Part of a small language model's weights: no biases in attention or MLP.
Each number is 500 + 25 x the weight over its row's rms, rounded and kept within 0 to 999. Layers, rows and columns count from 0. Numbers have three digits each. The size before them is the row's rms in percent of the matrix's.

# down: layer 6 MLP down (transposed), 320x128, rms 0.0961, rows 40-74, columns 0-127
# gate: layer 6 MLP gate, 320x128, rms 0.076, rows 41-75, columns 0-127
# up: layer 6 MLP up, 320x128, rms 0.0743, rows 41-75, columns 0-127
down40 103:480532442537477477498480570487503489489486488496491522464507506459546509505546529486452550498516529476515478517488547516462439483495508512537481497457518486531463499483474479521482475473515510528499502511542506496495485473495513518504503437528510506504505500487500517474513477520529473486503424521479484492509475522483519485537525482494464513451506469514493502492477499490499490533495
gate41 105:519499535511467485507504489496533568527480499488526509507530488513509472525522488515480497479527526492479517482455483546561484498513511486482466501503494493566557530500523491469488503455484506461536476519486505489515472480489479517502459484485483512512512505507460520483491465532506479526522524434530517497492464519467551488520456499496478557504484509485504525497511462465528496473511
up41 099:540456474500496508491512466494498487470504486464483488484498477526501518527490508480496494493516535518527511495444501452488485478476538512457526513498496466530467480504471470454479496536524449464475476511520503513480508484519492479490481534494517468520470548496501528478520491494526539496498486511510505472460490467498509519542471447529504531497570456498477495494558471521516487504453
down41 102:463473543477491507506504476498529504509473514499478467489490493491471548484485502529491480507485488458497523521564501515504524486487456510444489495500548503487518500501518496510502503490442509491501481490487488477519542517544448470525476511501517525481470504569540496498517522489495480523531520467477529515496515540488468462538453446482466499484503482522518514531443514499473493478525
gate42 103:493530472518507516493480489521522488498507533505531462559475497461451521487512534480527537493480505525481458499466540465526521503486497491514479510529493483463563482469504464556497474479502469494463494546470531506492505484495493509501530487489517575508534502537474479508520497490501475514463524503507461524525471498523509537527500509498510500510506486514542494452512540450498493485518
up42 102:419507518478455492455514495526459536561489532483501489517550480448500509500482522568483496500504535501511521482518470496472478504461460469494530514483474512530480479539525492494540507508465492503486541523514531491485503542506507482481498513515472505504512520508532483502542515477483499504471464518475514511480503475540511468500490514515521464476483515528504522459498466525506505525537
down42 104:554521474482477459526544500500497503477533467518468505514512535537508519534526462482515501480512455493474524487485541498466493491532510510552500502539520514492485490472506445469518517509501493481511495524453458547472499506500464522536468498526449510490483487525483543483468493528527517514483488532469524481466498504527507518508497472496476512546485519462509483487455504460516453488485
gate43 093:455514490459495467517453492487530489486495500474482480480468512502489508553512520536481486515501468453482533511471483488468476503515520540506494523500489478492506476526445512504508512498509442512424463542496490470496476501495448517512489478534529480524470544504522504517473468482527510477471461514457495499507516511494444481505484513459501466459507504526503529511487502480508450476506
up43 093:465491526494502500498510525498500474497494538514489504502472498538540525474499543523534514459471526481465511505482524495482488475520521507478482526483494512479499480492510517511537501472484460474471496537537556456513470503504473473517497470547512434511478542518530536476460455476516498482506460494508523469518499542535497512469499487434545478454513496515479520500488486472471507488511
down43 084:499477484503523523513508529540508513514544494544468505516483521465559550500485527535518462502491475538512516507509504529516492521495511504512498489499492465527499489519504527469477476524477513511497459524505525477488516438490483497488508444475510512513494517498486505490502462506504510424483425482469488533513537544476493501530450530500477472486516478542490491460518493504467457499511
gate44 102:468507534527486486458476514495541504453468527486506514458506535469476477502458451521499527491478520560491507513525499467518485475477489511489470496519516515530460510515529505476461464478476463550492484492488478484498481513518450519511486485463524498475537522463523460504500491522523517487483466527501547507491535524483540463454544471505478511496521514491514474508518484523508461484487
up44 103:561494493470520494489489538481491523505500481477512503489495521512464475474539499529505535451483528467485495490513541511516540474525511582520564514492484508508514513477500582504505522506484520471482557495481496486506506537470533488487501532468533500475495495515480465495516518494503537515517517494495511458492489487498519491488536505454489500537518493502505506550466480529470544515504
down44 100:474484491471500494564484477491483470478490521524526484502496539444520490471493505501516496477491493513524465510527512503494437501472524472479512534493514498476495525508525479487470533493524491474530519486520484557514543486470509468498504557504487470507494514498519510470485512479514461527516479523458481443493513510490536535469518495483548491499471483527502557469521472508554507523546
gate45 092:496501545526498462512509462501523526482533549491446524476463507542533497498517524504532483541505491512470508490505530497502530494532447494481499479483520486506535522550483479475514494516494460501484510503497487494505512529488543428501495535525509503506495510535513461499462480559560525485506494524514503498531466515503528450450524460513503482483509502496524505495484489488477465460487
up45 098:478513524468488477524480515488508472542482498465486516451512491467459558496500530535518481506546522496491447513508460517504501496456525547520513503467492518532503510518486444493475506495485537526491524495503484492508495466474509473563498462525536463476489527509517511492502526456525502484480511484504511520513457485516528513503558485484512504485458540456513512484524488484460510540504
down45 098:468504484451488511486523512485500490483485497530500474463510516493506512545474517498521474508508499550498471495514471516486486501496545551495496558519536507539547525532494528539475522494506481483495484535500517557463503464511474523539494438515487463507448481513463499524477504508484500466529496435518473538532510470485524505495518528498504510505441506480483510514491515503471502537510
gate46 102:455519514513465504501477505460511531485497496491481526515505496460502514517478507532516509523487536521458538509512483524465468516503475529509480511478530467479501462479487457527527490500407491518505491460482484510515505526523493531491501526558546482494489520504465502540494463504492479531487486512472506516483462539482502488503550481501546505448507489517514516500455518507482530462543
up46 103:520493459505525489471493459477501474524515555555528494480511474529498505475518491483481531486469529545532509505507509530562503509503492483486535519558483509520480486489507520495485505511518499493507484499479505460488485464506504483535481496465496488510494493485478521527515487467487472515454496490558522464498540454555526487488498526515485560456512525514529475558508479479513475518469
down46 094:499485486517453504537505484527464492501497484468508514458476539522526494509480502513477509464474508526469475520497500477468503476463499524466488514421526490470492492449480480496485499480520537505507497535467511555509527556478440500470506449479518498476504488514457504521497495514497483537521529521542511501518514475520520525489484504476492529523519504475476487445471541470534520503491
gate47 102:517482533534536509470506503490525464519482530556550508509490475510480508519489483486499488476515507520577519468498493525568480483488540471473512503522515528501483534492492536474524526509507515524476516517486501478485521512458468516516473522440464482506525489507461485482500506510462502506567504496492506486494522537464519522486489492485554510528516448489486528479511533515505495540480
up47 102:531487476521494483502501515515511464517487487528499509529506490504487534465499517499501485507531498496515500497475513457504499513494468527478438525480492517478563501458500497540508493486520512540511539493536551473512537476467544543479473491435489491507480474478486498456468487519483472489530531469540534500497500504454510515510497460486547500507472514499477520448529487533521454528484
down47 096:510502484499496505496460552470493500493521476488509484472524530487546489542464509491504511502520532546478520510474499544480510516511536453528535484458468529513496476505495523492469511490533521431488529532501517465515491495521559500479505541529556517506463511507487501504519504489524504509493505480514507530531464493571490496467509469487512557527513503505468522473503534510528501500533
gate48 097:513568524501541558470519512532521503458490476472459508529472478478556482490519485514508516563509537518508498527508456464502497505515502531492516505467512523478478532558532499470537486524487511504461500491548511499506527498548503479517473457485484505507502488495511479496464493514476495524488500517482516512523490462534538454495533497530491517476514516502482526527534504481452507496517
up48 094:504510507486530464506486495507518521504486502527507493420543528506480525524462484483489538492479479491453492481450507533493544471518546497447495501521524501533536509489469470512491540462500504571523432530476458509447470509502516520517495489482509469504496467490490485491483521499503500483505481517498488511509501527454489517516479554518503514521470506512522475484499481492475505491543
down48 092:527494488467499491509474481494523531487493493510512480534462542465489495464511557485497480554522530460537443520499471513471472477499492524521496525473505544473496525465477479484481494506448522519542494496474451486492506474504504495482451527478563480523497483494475489485460463506505523531493502498468497469495517524511465522514511525497520481501501506497443493478532515557517503479530
gate49 100:463475503509488490512519492516499524473502504473494484492504492523507531506529548522493520507476439498517498469474503509492491462466508514544490503539523500478540541500471466478484481541475479514498544485476477508518498522476525461510494509598486496507479535498478509501478536499485539498535476497527520489488515521520540478500532511473448521471447450486489490485499488489475438493496
up49 098:501495513495489490514491552468486538483508539482503459487501498506517571504485490527493494491459483514504461499548558498484492455483469520517492441470472498494531538526481471526511491486491472558465525469455513494532499484506535502459542516561519511461491503513510482480483530501487517537475512457490518507523493509513459500473490488495499520507504476518478520487445496519501493509536
down49 093:526529475455520559472505522505515493454492496530536493488522491509451505493501452511486485543498507516445516554468488471507478528537501498535537548513479513476488463528528519527526531514514505521497509509471466501515522480517461504516515494473508547562470512479515492508519497502460460490505487473500484491526473491500488540501505466512487466532498533506550463501501467495473481487494
gate50 096:486469523485484516486489492490487517530490469520515507468469490491541484492489553465513465483568506502513554496537515473493475505526512499502479516544496484505502497485530495520544511504472490476510507487475529445498477501523491485555495499476475510488461485474525542545444478464527515500545511498477498480457475468531537545501515485469507529496522486476498545492478497476460481526516
up50 103:544503445467546474496500504511533491496520497487499469497500525521478530517483523505482551529482509529492456480491503484509498497466491471484497535490512535520486508457524547505449456511480425456493457500514520469508480479498491519506458514481510498517562491497521534515476486497471502518501468512511511503478520501499509503514526502506479520557493499465501513504493474481519418538496
down50 103:525472452444513536545469503516469461473490484496514450533505489518512496501497494469494519478500520503495480517492495541490491522511474472476528491543511532478503500475507503460525544497462476444481501471495498507549515474510478482519464511538495544501491512522513524498482485446462481519459486496493501484465545541528512505472506484509524482492520491478493506499491507517514451576483
gate51 101:534519487508478476482461483490500517526481491469521498502503476476495484484481501514516461543485522501525492511495484536511541491548490542483497517545509497516476477475492501492478507503523462518517485447503549488435513458504452472515501518508516473547504510584470509544501497464477509454523506532447511524455525507481519469489487517551505515503508481495489472523502514493489490485535
up51 097:488495487518504490469484493464495469495532510491461516494473458504491507468520547522515513472528495479489500475500528476468468519507450495497504511485449513458492499540454495491504510498456534511485505493525467493497481486500514552451522469455497524495450451494496480527429501511496496464496555507513490508496511537507511514515512492461472487479478564501498536470533459484468487502493
down51 100:472508508505487508473476512486472469472529470527447519501498541484501536501511493467508518448515507542455497515477545466461481500489478517505515456490570466505504504483465477523507477471492524488523516513491498433541515500488545524532459489505482485471529493494486505476491493540489457501491519519496510464500501516468506542504477537489515505508517563532492519502516495538542518520513
gate52 106:475485500436506522466532482510489482531503521481524543513529498500509473514485509498527491477535493509507451552483486460474493480479500502494479492489540527516529500511546516535478496512499479489522491486466484481524474552487525503462492463497446497429476501490506448493473510503482492505471511496452517503519489496517473504489531510506471499485513581475470479544514471507519496458521
up52 105:508502499427526522473550471497498538465486506443499505480510516497510510508517535483530462469465503525548528540438503466499461491466508492484474503490508518461507521518508476512485508544491494499486474492486471495481510524481535511460510522488463505451452517474500488485470517521503490527520518507488494505503481510458500463502519501551507517467513506472506496572473466494479495522527
down52 094:558468499542490502517519429460478484512500509500484519501485479518473541494507496492503505490494484481534551521518490500513475498545506532518546490496518467461517521482511531465473466538538482486474502543514520495522520518486485522475496481503495544492508496515482522541525501476528482520520477492528513543540525518477466472492490506553485521490521542538504494520424522491493500524488
gate53 103:496519493538531479523516522472502506524472524462486484478470483483483530553516494542522517499511477458450571488492512531524493516493516516464480512502484500484483518535540473473528495489513504523513533505501575471482511530480515506497514479510504519490502490471507518536519469512500483509488503524455545437467510484495482462507539490503501487540484542491504524436536512516522498509520
up53 101:518496477531491536506459487517453515509502510551510514525472532505508474442510499517487490520499501537505480535496498458412514506524500512496481487500558527521511492459493543524501489507473503488525488493512465506539513470524536546471497502542513497541472491526532507502462487518547521471476525475478484526476530498473508521517491484519515499532528524511489509521500484486549551509518
down53 100:496483513501485525486498503488525473488517528490519457500491453499515489510483480464474492507522542451511484453514526531515511477514498488508489453482473534526470465523499517517511475502497518460475496484484488496465558464471523491512496538468508512470529536494496520470506497468471503519486485492539491499514438553526507522506543505450505477499462510508491507485545491472452433537514
gate54 103:475506508533521498490511495491517469520491510489508517496548505524488506497460537458500531471528499490529512478504504496484490501498492489472497489472479491492494483502477456505474506540520512505477543524448583510486477546550476516484552470505474495470491467567518502507477472490505499486469496455537516486454510533519509552510486501520489509511444497487527511434523514501500498510465
up54 094:440522545501486464495480514486487513481499463477440474506536462474541450517510514509507527506484517471493497523497480467530496540517516504514482477475531529532514512509458520547482486489458522467514489509494473524513475527467492535482483497538505503467493493473516473467493492482541518542477522521495495534477498502510518470503463498492522493544518517494507439538453482512484545517481
down54 101:496504523452495453534495486490508514522475518505512523492523434532502478495440501544462542516470520466556498530516476503507533467503524511537460483501493457490491474494503504568461484496512558515489514545493495522468520522478504535537511490500531552516495463495508486520497456479500529489489506519497516493514509507492518480526489534494497490484514492479490516442509494456495493524511
gate55 104:507498484478520524438520465489477534487514459505481522513503509503528521507483512535500479504467461486562505501469478511476481534490482548510468454484526519491483509534502501513484507507474481497482576469504539504483463534481519521487496482533481509501463504520499512500492510470520511483495526520491556480484483518521513483530444468477515526489542462458509488495471529494477504512565
up55 104:481454502489530552495507483492453493474523463522466520535522483476504501512518523501486463512469508537554511459502497512516475520541507488541523550533490521521500491446511486482464553457475502494530511467488515499485465508473542515481486504533501509520520443482482526506498477478519516470517494513509518522504495513534495469480492489498494478515571449507520508508494535494479451500498
down55 107:491503486505464496468509486514516490484490473509513477506496488507491470493564476505493548483525504506540546493559476486511508486516528478505494464521503479505455458487503505509484498478523488507490477483517526448494543504511494476486511499501486494482478478540513445503551466552503483504484461473441461477544524464483482473514517502520468506538514508545485496542502491525529500474437
gate56 098:490527468477505563520471495524447451523532518480513470528506487490529485478497513496501532465516509498482524507528517477504490512508503501502503468486525514492470502478418457569502538495454492547484533515466525508463537477492499515504455500490500514521515493530513491526454460519488447518463475496531506487525499501514489485531497529510491486524462526487478511468505497466497514502527
up56 101:548531472475523546481466498494481538467469500534484551506428520500538490492454510513468520491506513506486505479456447498525526490540476476476496534481512513487508471493493502459532509498460475478508511502522480482455510508507511506478467500465422530469521483505496471475480503509491503500495493459504504441530482494456522488491512530501482526512474484475490485499480468490485486490475
down56 098:522523524500520508496453505495460487515527467524482469535532505549494509477524489534485546472513470533487468514549503533504500526503489530537513503475483484495498495492472466508484504458471472475473482533496479480487540503475522496494529486441547502501457498508486519512467516518520489517507495479532495539487477493535469556485492503461480503535486470521548507502483497432494473476536
gate57 105:504530537459505514519482489456491519496550478505482481541489497529526462459511524479503520474479511524490526518516558507475532482545548476520499474485521484534499519464512506477473505464514475506485535517485487465510510476480461487554478497506485486518516484490504465462503503514491461522484489515492517498510510519532496564511473461549461517544478441519485535518517492508478526496503
up57 100:549476518479501499504514526481463518483489514525500491498540502525485556486483518525494484490509529474539440526492484477505501480500500495508507488538487507481528467491484534515458529577556526499505506490504530485520501464531522458452515491462478525530484496521520455473539471478518515484540471503502475475498497478514507530501525495540482493531493489514531479502521524479524494495571
down57 105:489470497529491515468474514496449500495527467487506488451494466499517397522528462552501488502498504492487491481526504508513492511492535487504531551547508519499492500525550490471504522497513505460514443502490506518502514452547527510510514512546525483520451505504486505461522479501509504503477507526493489477513503500480471479512541530529497504495485515485470545507491529464451526492520
gate58 092:519539484514467489499532461515523461496552515491457472476509506447503509481476524478512494485445492459524518518498501501507515477528507525510517527494448500522503543510530444499506533478529524508518515495490484496497492553481486483524508497494521515528496503529469546501458484501519506522479520530520509520519444489485482514521509495489546507487443511486471546537475521532527440494519
up58 098:450500529485484483526470505477451529485504449517519493498483523471523532467504507437501479478527515466462498463500457469528477510494507518518484508470529512507521461550500506467469460543489482507467492507528517509488508452509501522516502484504488503447501480449513529473503487495478503502481501447530464470483528517516502474492509463536471493532536509531473481494524472507489512529460
down58 095:481518547537469511534482458508506510452535472488496496495444558483484494445459484503511481517449468491490490494506506458494516497475524522473475506479499529562496507531527500510470514471529502568491490522499476496504513522476462470490484501498493525506508528486511499483536520515490475477481519515500498498515448489481510483498493497451471525503503479502560526521489500435472485521492
gate59 096:502514506491529463492482492462459488494487414527508490542492512491523449516451528459485500498511506491490512488517491468490516485555499483467536471527528501455464452516523495466486525499504506493499463462501495501519497516541481494538470488504491489500495551488530530492512486525499516520506463529502474501514486471523524508482543511502476524492553502538472520520539469515504558507490
up59 103:474502536519488475511499488461479483521516464539527531509537474508493502564479540466471508498521506469504501461480526486508514465526519491509527502531528480490513507470510555470509486483539509476509492464496489517497518492515517522533444477518456466476483493531510487478507490501481524516501483503513474481512550482524494487485494525524472467508537473476455461555563476532525482506467
down59 097:483494519507514508500482468495470521523502461546500506490554462519535503499487515528488532464545472492489479483482516537494515535495497490521485501467464508545520486512536503467496532487538501498568511472478460479513538515483489524462485482504456464513542527523487468484479507475525508501533520490560531524535495526494486557462487525533514512501474531481492476493501466504473522474504
gate60 098:536551528510502514525480484491510494519529485525519505504486505468509564516488496511492478499541497516495484511541483473530499501500534529531552512543489492486529509489482495461518527495525512517478443497452475500483495549521477503516483547489482503515458502510484469473458490551529529471520468491511518458487476542482500450481501501499502486479528455496464499494509470432515522496487
up60 099:424505496502502523528432532489488487464500475476547475525497516491493492546515475498489518495518484508526494505456505521490518475528508500552469516515532497460523505519516569485525513487553514460474488499470528489512496502491517484523459479516536501512494439455507490525469533486522504498511490500507486487518531512500497474493506457486507434522533500515483521472513513496529523524527
down60 103:461506494473511520523466495458511520549523503509483480511505483500460453487503491497499532498487473528481506501514533515523489524478515478524482527473537493539512477439448487512512483503494508517478483455485468465478507529533505479458500535499510492529517446501501498510475453478488490559487507493480501471487495480508493494538501499516510491475542499475496483479489484572499489440431
gate61 099:493521472474494505493490527531492483522515501527423503491501505459448517494473535509484458434505464515502474511489455464510454524501490504540511485515480541464497487526498496497536459521527543509470480519516506473515505509511509492498473517470505523481476517492442539473504466458495491524495494481462513477554518530503538540492489504500503489542491525517483482528494524464480473488491
up61 095:479510522541500495481501506502567521480536496503503495473495527527507531474490506534505508512454488468507543541522525541516485448518503518492490467471502494454495475502476527513469490497505461470535455478520484506486484499504501460514482499529491498508454502523500468557497492500506491486534554509486478510489481432505501521464536484477455503525501449537512500482440479490483508528506
down61 101:451543501470483498458542475536467469536484473529469528515502557467500481510517522524506459469472474500501517521512485485518453542505521507513492473476515554487458512490488505507501465473512512516479468470480527510482510485544509480453504476509541465530467530492483539486512475495482492526516523516532508508473510503524497489467460541486525476524561488491508505505494479490474521531508
gate62 101:507509524537471490463507528502486517481478516482541508514502491472438451473498496468522516488507522425498525458514509497497504510472500501472499452519561510518494487513512525448515493462488501471498478526542510493471464468515478492522511487480507481519503510500468556490503478513497536494471517496510463529514472541511534493438521470505499461479508504450523517512491508506449493526500
up62 096:482491502532527478505468479452554502499541489490485464501506483443485537501485469525554511511511538519458496530450500526528517515532471468504495486518460511478463474494514475546532484458484499556497503513468512498457498494469513519487493471507502506487487468510506479479514486529502503496535521527529528476495473537535492484489545549493504505460461490472520504532491500519470471480510
down62 104:502487514471526486495489485450504484483529519572536516479512524482483490507506474511557472528501535497525493492517470508480458455500515508496514505501513492466460531524480482516475524475473494537526513509533564524550502498484513534517463456499525547498522473519526483512489484479498539482459500512485453529532475521500525524490531499513508494482530467510510463482472510522499453540502
gate63 097:521545493461529503514488509500510481515514508533505531516523525492491472494491514522464479461476485534477467495464513535498538493522471495525509512509523488509461513507463501474496526490529545473484531557540531470495513465501500491494473483470460497513486505497487474441494503514510489522469464523480538489498554480560501526506522466461547491527482462507474550457464512501513515485498
up63 101:528495512534498513538495562468494513463514493504456499475483499498516483475474511519503543505505578488525522499492511475468491505505511476493509497468491479516502502514489458509475552534478517512530484477494493526479525523452428484512471512480520530538501487529533485534516504474482561497518470488509458479540455471490506499532503504501476488479529475544518532526510507486479525534492
down63 102:478522499493456479473534452467499489513545489539505516518484488506525490488510492480522505457516496500516521512495468514512500525493550501542497569483503486495506506512516513460506472574513471508503496492451514513533538517480482493533524482521497531471536492515518515471519475549477508465536516535507486478471489491463511433473528489520463500470480546495474535479490476492507475504483
gate64 106:559460500508514511496495474462485497511537462518534519514532470502481476465495502499546477497441462490469505533485517516489518518508483541512488494532493529449476515469490517530512511443482493491474504499529552497550490518519508489527515527527499491492500512524466492519501510497548471502533523455492475469502451472534477517488512440451493468500513511475480495486468495525495472508496
up64 105:501495466512491504510491507500474525542531460507491457480488478501498525488527491527500457496515515519534501534555452483466520529546462518493516472506498483520508472478479486499463456523478543556504521514494493550460480496444492523509516522502491516501534527477477508527453479490490490479511537468485498485516551497489517516546523508520467518524502509463474498504459506514503561528499
down64 106:495547463551471517485504520498519495479484487444484513486512490522512480521505457475496501486516493511528538528546506523462537545527505482514501489485514556546487525529507490482492495510451486488490493509493522529492481518456550486502489462518494551469488508490488475477469502531485540518471492441497511477486540481476513510513485497504472507498535477424472511519514511515525536530496
gate65 110:523464435447452483514520533509517487548508511510490516540475539455533494452523496530486485475456465552513518518494529517483468476515512454473506486515540458469519522504525479515546502476528494501519505502507487490492515529516530525462476494506524502492519492531545504483520496539512459491506510489489499493488505491480534485540537478479495449491461466480514487483518502484478490492482
up65 102:465508486502457500500505513476517504521487478502482492494479560489481504485508479500496487509480525510573558473545488522460542486492488477506474472550525493472503471512499485530487507490528498529495474571514479476495479459478439467503503496483462514478539477498492474457542514496500479483506474536506487444503490465503486483484517499462477479480514470452487480489473513493533511503474
down65 097:485484508492516442501500523506528527537524483460493450483516503544497508483507491467490500453523500439455521522528507509479466511477480474502523533518451496507515471498535484517447500503516492506546512480520509500520503487506552505490489518555537462523519538519474460485518487531526517544513472475500505501489512485545474514453482533481494513502540483531507478497511506454495497538480
gate66 102:510531512464487550516501501494510511499518480509471496479465526505502518476492527522519444537493513523493516478491494431528476462487506509546515480494449556494523520495545490505549534485485476535520501498459483499538501511535524488511480471483519502504465501486501503514508521551488511494480518525490503523493486533512546506432539484489467463478469524489480477545542485462494511499510
up66 101:511503504486501545523508494476480502480530531537483483450480566491472536483540520512498459506466505556520507485468529485509466487471553507545526516521454510501508529478525492496497526498481478508535489511488469512512509486515514495463474447494519508483496514528504506543531508515511486460484497508544495520502495565531488453487515484530464461487519476475480509549516497494491525495467
down66 101:520514494516493476465506526535510502491507487479484462475494518491496532486503484516438519490495494477447525495482518543504493471494512491479535506465469491458466471497481494493485520532549499493506526529462541480484523461493489520466514477523462470477559509478533535512493468497546518512518466522536489454523496484493444489537491533535466496503495475524486526551461502516516508493469
gate67 109:494486484466473488501453524503487522549473528477491493500457493513522538525536518469506490513500496509491499491470519472501494495507540474516523482527516510524525524477528531460504489472464489500480537508533532511506536505501488556536482464514522511500497470518470461473515516532477486559481447525480557519499481502507502478486550497501486494458508540478461535516552497490478506485451
up67 106:511497483515499515436493504523497487462477495515492498553466479517444517481526578513496503513493479484533487451518517490510522537529525490526505480527472477504477543480475475454525523528452529492483511478505504524489533526497471499490549490462530453491523501481456461518492507487466525492536523475510515479498497542491492499472531514496516500481516501510498505459532548520492528510523
down67 107:485461511505494467503494502536487488477461493508496494500555530508560531489498510460475486483512543516512524497546525469508521435518490462524488522545438472538530494499513456525492494519461524496467498472533506510518527474529493507551508469459505503508510529520479503497442495513462493520473493518466487472525498518505487522511509491505522520499483482525508483519513516477446488507547
gate68 099:481450484487497508510467517516522461499527521510542480517503515462469495522511535493478471509497476491508478501462464498492537446534442512509453516498497507552486479475504513518494499475483444493478501519494443548491490478463533470487484531473466559474493467527487460469482498539524497512530520473523475497544500525529508514495461515479490482488472479525507521474491502503533489502506
up68 103:496483519484484486504504471497524539496492533470534527530509526485474524490529452505516461491490516521461513511447541488468520482467498455525482513505504510527510472478501487507463490512478517505453484456507510482473485504515496543527515539521494453489479521487491507471509489493490560455502475457472486520505504468465518493499503485535450487511513533493523507483489485467557557511555
down68 105:475508505500507482511498483499516481457526507511496543517491470511453492505475505536486493529481484456506490508451484519515514540459441484537524540485532501467508479499490505499484530517515453490456474473502457454495477529446459532487505499522485454478489486478470505471460530485500484518502482474513522497528576520473477506525498485528467472475500519500475493515538489504532509474477
gate69 099:458482507496486515478471466468557509504484529466469493519478492465506523495461492497461502527499478478536534523530496500480523506519493465506521476511500481516495518532487536484488520510497496488514498503559486511479513493527508537492496516504542505507504540568506492495527494503484528463491570455485475506465487496521472515520559503458481465498485527550511451514477473481546464495507
up69 107:533470498513463476521516497442531513482521483484467536495469494517509506523499514528491492498477495485517481484460516480478496536515498512508465496507523486544475479507478468509519472532488488509471494463531532490454541522437497518497539539469470504480520501478466490499523520480473491453467509539473546573526523470493529486486518484529540482487515460472514489538506519493475513517504
down69 106:548465520545506493472492458537502493535482477505482488491562494494499521495499485503471517499486502476486505527527505481481514506493516457504495531489477558529527512524513464505507446542485506509504493534469498531436466486537510451499477460505491539508477508494517495459532536534500524509540510505521484475500482523509478498498510533498489534528509503472485531511439491514521461524549
gate70 103:505528497503528485498487519508511470509502522508524508507476496497489526471530480524508468507481564506468498489511486474486475452458525486489506516512482541526486495530486460510450503492485477436511517532528512481444481496573495517535522492474527510520497516487540484489483488547484519522449500485527448513469473506530531460520492457518524489503521460502484511523466496464527491530500
up70 105:537505493544511525488481505532506523460502512494489503487468468535504497510488497462505509475494533483491490479507511487525505451488459524488506459513488517457516473481480539506496464503490497474458426502533492497536512534471549461498519541502495462526508542468532479486520520492488490452504525517441497492522516439510490450501501497521515492518494526476457533494533529482514499469512
down70 104:520494527467479521489520512492524522495484499530534491437536507484551500465490496497481481516545523468476489482493449563519513527512521527503520530494474463522510493516482533524521501542500487494486534489508496500529541520518511461534522495482487513516514455506494505551501518466474492495511527519463469520498463492505509512511541502504433561508501532508483492493507516465482478469554
gate71 101:462496516504476500489491492501479489495521473546486533486513495517473522487510520484507518514485503514460500501509521445505538501473499477490482477561492457529490490523480499475477513532490465509506525487466555538528462475531479526529463491517506508459515490470460549503504478493473517465479544464469479461490478504488502471541506457491504504546494508455477515496448536535468490529523
up71 103:506527504557511486480444540494470549471479528499491517493510511494464472520523495531479468498512468530482514522496481486515520504488542520533458485488479532509486527468463469482456536491483495508512506505444494491501507513514507482522531536478513502467487500530549530496495476503531474489471463474467468514502497476489489501431481485468532509538482542493485527469448507478526517525501
down71 106:535520456535483506508507531513522541447501494524552487486525482500450525450497502525496500573492516503498454459540522456527557507485497511525457516487530440523496525486469494512527484468491507501513469492498532523495522458486520512469488478538543511480470485519490487510489484509527489512459487488491469497499543511527494461499507517480503510514493509491471524533494519504481522495473
gate72 100:494487531515485527516529489470504499543509485497470518497517460489491492451478466498495500518495479500513511473481481491540562531522486527511525518515508524509507511485494489506490515489510519452456532450547511488458492432493494471509460475533433525534510538496508489505517479487463509520514502518473486527527492488499513466470471559506448540515537490473490484492526529504533501490472
up72 093:546524496518498505504454489543499503518478460489511467499508515483539455498490525537498488490566535509507525518530501503511483489467509508522500481484494536532540516461505523498502476482478524495498528485471499544509488450439452479537513524528510534515497484553514457499548518523525486499527532528496510489487492501481512462510483498532484447519555518477462501498531496492488508535503
down72 095:502506479522511492486491459549475510487472542517523478483523544497505487466469519509481437528484511541553505488480486547571502508491551493513510500470464496506502471499513516492545507504469487467523502500534516494541511488478546544500547547525476485452500510501492503495540525531472515470542535519495494518495489493521522507520485512525538487493484509522479510494480506445492481508494
gate73 102:501470445516499505489488517524504480518488458483507483494529473457501510449454478538521501511474485484502499519512464468518495507467540486498477504539501501499517498467494491499529485514471541489518512508487513540546451484527473501489508503519518531515530495473423503518489460539515492517469516537517475456489506542494511501524539486527437524520504487531508517513451519523488471457496
up73 098:524468502498512517534551513501479501509493469464502525493483509499533453542452483523441468535530536500488533485508502504532498505501462501497507495526480445485494515469480480475516504528475503464506490540497525526501449478445496522526471508546483493498518495478508439491502510497472511518463517540504489550465505459512488469497473480488529486515477516505539467526472460488477521500505
down73 099:480473496512491486494443554519521478515465532519467497490496533519532480530520524467528462531490508461486532520518549494519464503494498476475497482497519535509527503509469464540505479516502463506499495473527482493514492504526548533536491515542493507461502530513511494490432508471499516552526527524447502507488445486493493528491498503504485481498505489473522527482482506532516472434504
gate74 100:504508482513438466508543502516508495564471486493465494510488514509529527489498513456496498494500476486496497523498507493473511479506481505536521511521528555497560527521542505495549516482491455503512525504464473510493506479463492508477462478517482528503470516485472487477472540510458479522474492505477497522483508467540514488460467522521533503522550465557527488496515526459538491468492
up74 099:510476475504511477537504482515511538502502467445510528507467492537515526512515493500504455475505509507490486503487468509520501490527527505486504496513491491548547467533523559521515435490488533527521522514476472495526525472493482508490506528505471524533494532538495490509487546515494490510501434503440488450538509485542522513477515479471484463478521502524541503485524558502503471500478
down74 096:509511477494482495473550475504476491480508531520483491513501506484483475506512489496479550497482482510548528503491474483526498530524525565511497498455545515489477482502526473447515526508505505500517497472482447514520501510508515517505574485470540497489464505496494514467524518469505562484477439440472487513494533530527510505468463478511534487503514542499503519478474547514495520495491
gate75 102:494514499447528482509486522518512461504443494489469538513513502486524463505476502518494506476503493510466518549533502489535501451528478466506496484506491537495479499480514519524514453531517507496513531491531456529501459539492495494506515493543487508487492512522499465470507445499495522506493476479502482534460529481536527478501515541506579541442513488474514522488492543495511526480529
up75 100:488557509496536465497515495459524477480554521481526524516536454465489522510466478488501458507492488516469490509497486503530527540479492487504492518460480488527458557496504509502473556467508485487488475484504505550506479455517501488464516498510501499478471570505425523476482505524502520466483528475510477501507494490504506550510479477508543493494502468505527512538516510495514483471503